Weights of a small GPT-style language model, trained from scratch on English Wikipedia.
Architecture: rotary positions, tied embeddings.
Training: 132M tokens, 8051 steps.
Each number is 50 + 15 x the weight over the matrix's rms, rounded and kept within 0 to 99. Layers, rows and columns count from 0.

# layer 2 attention query, 192x192, rms 0.137, rows 107-123, columns 0-191
60 30 44 34 52 61 40 60 66 47 61 61 72 54 86 30 52 29 58 42 59 56 25 74 45 58 48 57 40 62 46 54 66 30 57 36 60 65 53 25 44 58 55 47 39 48 54 50 28 68 54 59 50 39 16 43 63 59 40 49 51 37 70 56 57 40 30 56 43 35 44 15 55 50 31 52 61 39 69 19 48 39 30 47 57 29 41 68 61 54 50 44 57 39 50 61 59 49 54 53 44 27 48 38 47 52 49 69 44 38 44 74 38 62 48 11 42 53 55 41 44 44 60 35 47 63 45 48 62 50 74 61 32 36 62 57 37 53 39 55 61 43 64 51 36 50 51 35 32 47 59 37 52 51 65 37 62 55 36 38 65 51 65 61 67 56 62 64 35 63 80 55 48 19 48 49 36 45 41 53 51 64 49 49 49 55 23 56 41 46 42 41
45 53 49 39 49 62 52 58 35 66 56 54 57 44 98 35 47 33 57 60 82 84 45 63 48 63 65 15 63 70 58 41 61 33 53 17 65 54 45 50 53 76 34 31 71 67 62 50 67 81 30 37 26 25 50 53 53 36 51 69 44 50 73 50 41 69 69 65 55 47 50 50 61 70 48 55 30 83 59 63 49 42 26 50 99 18 52 48 69 72 61 42 20 35 42 41 55 41 61 58 43 76 49 68 50 34 37 28 61 32 68 69 30 94 20 21 66 74 59 54 40 71 25 57 58 51 51 53 68 31 59 29 32 44 55 66 35 18 93 59 36 52 43 47 42 26 56 49 27 58 27 62 25 59 40 61 69 59 35 35 50 30 62 37 26 30 54 47 57 45 53 22 46 25 69 29 31 71 57 39 37 30 53 66 63 63 26 32 55 42 54 20
44 45 23 59 45 21 44 50 53 15 35 31 50 36 72 38 50 66 52 38 33 55 57 61 68 43 42 49 68 68 64 54 64 32 61 44 57 55 54 31 52 31 41 70 45 43 72 60 45 26 68 52 31 39 44 34 57 38 46 56 59 56 50 44 70 65 51 57 21 54 74 64 49 48 56 33 41 66 50 73 29 59 45 39 60 67 59 50 53 61 53 44 45 39 41 64 76 61 41 48 38 72 34 56 71 53 26 21 50 52 62 20 39 24 33 62 43 67 45 67 61 57 52 48 39 40 48 64 34 45 67 28 56 49 44 19 70 32 45 70 54 38 50 51 50 52 44 91 64 57 80 78 51 55 48 50 33 64 43 42 47 41 35 31 55 54 49 43 56 61 44 50 69 34 51 43 71 42 39 54 66 48 40 79 24 49 49 52 55 43 74 45
44 55 62 44 61 39 38 63 39 50 45 52 56 46 80 43 48 45 57 42 44 96 64 39 37 69 74 40 51 56 56 56 57 30 52 45 44 66 37 62 62 44 30 50 58 62 53 48 36 58 35 74 45 34 40 49 59 35 64 68 52 71 62 61 38 46 47 50 47 57 43 49 52 59 44 52 51 51 46 35 37 64 39 61 56 38 40 38 56 28 50 34 33 30 55 49 36 36 47 52 32 57 72 85 43 45 20 36 38 64 67 54 52 43 40 62 72 47 52 55 47 64 61 51 56 20 59 49 54 25 51 15 42 41 41 36 31 41 58 64 65 63 48 45 37 48 42 60 48 61 49 53 53 48 35 51 60 51 38 71 42 37 49 46 27 60 63 55 61 46 57 44 65 65 62 44 47 55 77 49 44 56 49 56 44 47 39 43 44 32 63 40
40 44 34 44 35 48 31 65 50 46 56 28 40 52 48 52 65 55 37 26 23 61 64 41 50 46 64 57 53 51 56 67 51 51 60 58 23 53 66 73 52 41 48 77 48 44 45 58 44 57 54 63 20 74 37 36 49 41 41 24 52 66 53 49 72 44 37 36 29 62 66 55 30 44 64 40 42 61 56 44 51 46 61 20 40 64 64 41 37 37 50 47 60 52 61 38 46 58 64 53 56 73 67 67 39 64 46 33 64 71 60 50 60 47 56 58 42 52 61 67 25 08 45 54 55 38 58 61 38 53 56 66 45 47 59 29 44 54 39 71 72 59 37 35 51 50 48 75 54 32 58 35 48 63 60 49 41 47 36 46 45 55 63 50 93 51 43 49 45 64 49 50 58 61 46 42 68 53 57 58 29 56 68 47 46 34 58 46 41 47 41 62
39 49 39 60 49 68 57 30 45 53 66 64 36 38 67 41 43 61 20 49 28 34 62 37 46 54 58 52 43 56 49 68 24 53 52 59 56 73 67 57 40 65 28 31 49 60 77 76 51 48 20 55 32 36 45 60 40 59 33 53 37 49 56 61 56 64 75 52 78 82 61 69 54 51 71 69 41 40 32 55 45 75 38 50 45 63 60 51 66 29 61 92 50 35 58 71 58 37 47 63 61 62 46 72 41 58 41 48 31 56 31 54 31 65 56 63 57 65 75 67 26 81 79 49 35 44 44 74 86 24 11 37 52 40 50 44 57 55 63 44 77 56 11 53 63 45 10 70 48 32 26 45 33 38 16 46 46 62 33 36 38 49 03 59 57 62 55 91 58 62 25 30 24 49 54 36 64 59 77 31 69 48 79 91 48 18 74 44 60 33 47 35
45 49 63 66 50 73 41 41 39 44 38 77 51 52 45 53 27 66 15 50 30 19 24 37 20 42 69 62 33 50 43 44 42 69 50 55 50 55 79 39 53 56 38 38 51 46 65 75 48 41 44 66 37 59 61 68 53 82 45 42 67 58 59 23 88 22 54 35 71 75 49 60 46 56 71 50 36 43 31 29 44 35 74 48 35 63 52 47 40 27 64 96 55 25 39 67 59 42 36 27 79 59 70 71 47 56 71 41 86 66 35 28 36 63 59 61 43 59 49 61 57 39 86 54 51 73 50 32 87 36 33 58 64 59 11 37 45 35 50 48 78 49 42 55 75 54 72 67 39 73 33 39 43 38 33 51 32 59 43 48 43 42 03 49 66 61 40 76 62 46 34 52 23 58 42 61 46 59 55 31 77 34 71 74 63 40 67 74 67 28 41 44
44 62 55 21 50 52 31 31 35 63 37 76 57 32 32 32 70 60 47 44 68 50 59 51 47 72 49 41 26 44 57 71 61 59 57 61 65 36 36 41 44 65 42 70 60 81 74 29 35 48 49 49 28 35 39 39 62 63 38 38 37 34 38 62 31 44 66 40 56 66 38 45 46 58 45 72 51 53 20 37 54 44 40 51 67 43 63 46 52 56 43 44 72 54 69 64 43 47 75 46 24 29 38 21 57 42 71 58 48 54 46 49 51 53 47 44 48 36 48 51 34 69 40 24 32 61 45 63 61 73 26 35 27 61 53 45 29 26 57 62 54 41 33 72 30 47 58 62 51 34 61 54 61 66 66 35 60 23 67 66 36 55 53 71 60 37 50 49 48 59 48 32 31 43 62 39 61 57 62 44 36 35 48 59 39 42 43 44 36 55 69 38
43 55 73 34 71 73 31 60 51 70 56 94 41 34 29 58 37 61 24 60 34 55 39 15 41 37 67 75 26 19 42 57 47 71 43 53 36 76 60 75 42 29 43 34 64 58 65 81 52 57 22 69 46 60 66 41 44 71 59 33 58 56 45 38 59 27 50 52 66 34 60 62 49 44 56 45 63 19 41 30 42 51 86 62 39 60 43 50 39 49 50 58 61 46 49 69 46 35 47 32 53 54 49 66 48 56 82 49 46 67 37 45 53 34 66 71 64 57 49 70 63 63 74 65 37 54 47 42 52 49 36 52 72 57 47 37 32 53 30 47 83 56 56 47 61 71 46 55 43 62 32 33 73 37 40 44 31 68 24 49 42 40 42 59 74 66 34 74 67 68 42 64 59 43 30 60 55 63 52 34 66 60 79 56 53 37 60 58 49 49 53 58
71 38 37 71 36 53 72 75 65 34 60 57 48 51 55 66 33 40 44 52 23 71 46 44 34 00 48 82 99 62 29 28 47 33 25 35 66 39 80 66 36 46 71 41 23 63 23 74 69 32 56 64 66 54 63 71 67 73 68 39 76 54 63 42 72 58 61 83 21 37 62 38 27 56 48 00 41 29 66 45 34 55 75 37 47 63 54 56 36 60 71 65 53 67 09 31 67 60 83 50 76 44 70 70 70 53 22 20 67 23 58 58 52 20 68 75 55 49 51 46 73 46 61 91 65 46 25 71 27 49 53 37 59 40 49 50 66 80 24 42 58 74 56 16 64 59 72 82 37 75 54 45 44 40 38 66 35 59 17 48 64 55 31 26 69 46 77 62 27 48 63 65 53 67 02 53 46 48 28 33 72 89 52 56 58 48 38 41 68 22 27 33
57 49 48 91 66 51 56 53 57 20 57 56 59 43 45 63 53 47 32 68 35 52 37 41 33 30 51 76 50 53 38 39 41 53 38 29 48 59 62 46 62 60 55 57 27 67 33 78 54 38 66 67 59 43 54 63 73 71 56 45 59 36 64 47 50 58 35 66 38 38 42 35 30 39 43 32 51 15 66 48 41 42 78 60 26 65 52 53 43 61 50 66 72 87 31 37 37 46 68 11 66 42 73 96 65 42 57 52 55 31 36 49 59 34 84 42 30 40 67 40 78 54 58 59 52 48 40 38 36 30 59 48 51 49 67 50 68 69 16 37 54 66 50 44 71 62 64 75 58 67 35 33 66 34 28 46 43 51 36 42 56 80 20 44 57 49 63 67 48 52 57 75 44 65 33 96 37 49 39 27 75 71 60 46 30 43 60 50 49 33 32 56
59 28 20 42 37 38 75 52 72 44 64 38 48 61 68 62 47 27 62 18 63 45 46 64 62 36 44 57 80 65 50 37 44 19 45 49 63 41 47 47 31 62 71 43 26 34 34 42 74 36 72 50 67 53 62 68 35 59 62 40 54 64 43 60 43 59 58 45 31 28 59 50 45 48 71 30 64 59 62 41 38 60 47 33 68 56 53 62 60 52 62 49 56 27 28 34 84 69 43 89 45 64 32 31 34 46 38 39 41 51 51 51 54 40 45 74 71 31 25 55 58 45 41 58 59 29 46 80 56 62 42 43 52 47 38 60 69 64 62 50 54 72 48 48 50 77 51 43 37 43 54 62 33 38 50 61 21 67 55 41 64 60 70 39 47 48 64 54 26 25 62 49 67 53 40 21 65 52 34 43 54 55 24 46 52 59 55 47 65 72 41 43
59 44 40 45 52 46 74 75 60 23 43 43 50 49 65 43 59 13 39 41 22 53 65 58 38 24 37 62 65 72 41 52 42 34 58 47 42 31 39 42 46 64 78 67 40 36 24 35 48 56 63 54 70 64 50 45 66 59 46 23 73 43 46 52 61 58 54 60 27 59 67 30 53 55 63 20 25 51 80 40 55 31 41 11 26 60 35 55 36 81 62 32 43 59 24 31 67 44 81 66 55 61 49 60 40 49 40 36 73 52 50 56 55 47 65 71 66 36 38 60 77 56 54 67 67 43 20 71 34 60 61 42 30 58 40 51 77 64 35 44 76 69 44 40 60 66 52 71 72 64 60 53 48 63 54 67 31 64 40 45 70 79 55 65 44 65 46 63 34 41 38 44 45 41 23 44 71 46 52 70 66 62 54 44 57 44 51 68 73 48 53 46
52 41 56 70 64 74 41 55 32 53 39 63 44 41 37 59 68 45 46 77 41 36 55 51 49 55 60 62 36 37 27 56 47 73 48 72 40 39 57 70 48 47 50 61 58 43 54 52 34 65 45 56 46 74 44 08 60 51 32 48 50 25 23 62 42 56 58 62 52 70 32 44 48 53 34 65 43 32 46 39 64 63 61 33 35 64 68 67 31 61 55 58 42 70 60 51 23 45 76 26 37 19 69 79 41 51 74 58 55 35 60 42 49 30 61 42 35 49 58 78 46 46 50 51 63 66 45 33 39 40 66 65 54 57 59 55 25 45 50 59 43 47 52 40 24 46 48 37 75 45 56 45 62 38 52 43 59 41 43 81 13 66 34 43 52 33 44 60 53 52 55 60 31 73 45 60 73 33 72 43 46 61 59 45 48 34 47 55 38 37 42 66
34 79 73 40 30 39 23 52 25 73 45 55 34 36 29 22 63 87 44 61 39 49 60 21 44 66 56 40 36 21 68 58 62 45 44 61 44 41 35 36 64 46 29 58 50 55 50 45 36 47 30 44 37 43 21 39 62 41 58 58 35 57 60 10 70 27 49 52 77 52 48 39 62 55 52 70 57 58 44 69 47 47 54 70 50 48 58 16 61 42 31 30 72 77 73 80 37 34 29 40 68 54 39 48 60 48 63 59 50 67 50 44 66 56 44 51 47 80 51 37 45 74 67 50 44 56 70 23 50 65 21 29 42 63 63 26 43 45 42 57 55 16 48 62 45 30 52 81 52 39 56 57 80 70 52 35 57 39 64 49 51 34 46 62 64 41 25 18 63 83 25 53 46 41 62 60 35 44 60 71 29 49 75 51 51 43 24 76 37 49 73 49
60 48 53 42 49 39 81 46 58 42 46 21 52 64 82 56 28 33 47 31 46 45 41 72 53 30 33 57 45 65 58 42 42 23 48 29 48 32 42 47 67 71 68 42 35 46 33 41 52 35 50 38 70 31 54 65 73 74 70 18 50 48 66 33 43 68 43 61 51 38 82 40 63 61 72 29 53 53 84 54 40 28 37 29 60 19 48 53 67 58 64 50 69 30 23 45 65 43 57 71 67 65 29 59 40 55 54 50 57 67 32 66 54 78 35 47 65 51 61 53 69 51 66 53 46 52 34 50 77 51 57 26 46 70 36 66 86 62 56 32 49 57 41 73 69 58 48 48 60 56 42 42 52 52 47 67 53 69 32 39 76 75 44 69 57 44 32 74 45 39 31 45 30 18 37 45 39 50 37 61 77 53 71 51 59 72 36 60 63 47 55 45
39 53 30 37 50 56 50 70 59 60 51 55 46 57 35 48 44 64 40 69 54 32 39 40 63 40 43 35 75 53 61 55 41 56 61 64 61 30 68 50 53 58 57 50 45 50 44 51 68 59 67 39 51 65 71 54 26 37 33 32 47 60 36 24 78 38 54 69 47 55 53 66 52 46 54 38 41 47 31 81 57 33 52 69 56 72 38 52 28 43 51 63 33 53 54 34 61 73 25 56 70 70 28 28 46 50 45 40 78 45 62 38 52 58 71 64 73 51 48 53 43 49 45 36 37 67 47 60 40 63 47 79 55 27 47 34 56 62 56 56 46 37 55 56 67 43 58 39 37 58 48 53 24 55 50 60 16 60 39 38 36 42 60 38 75 39 35 37 54 58 37 57 50 27 57 52 63 47 31 43 49 49 46 50 78 41 71 43 67 61 56 49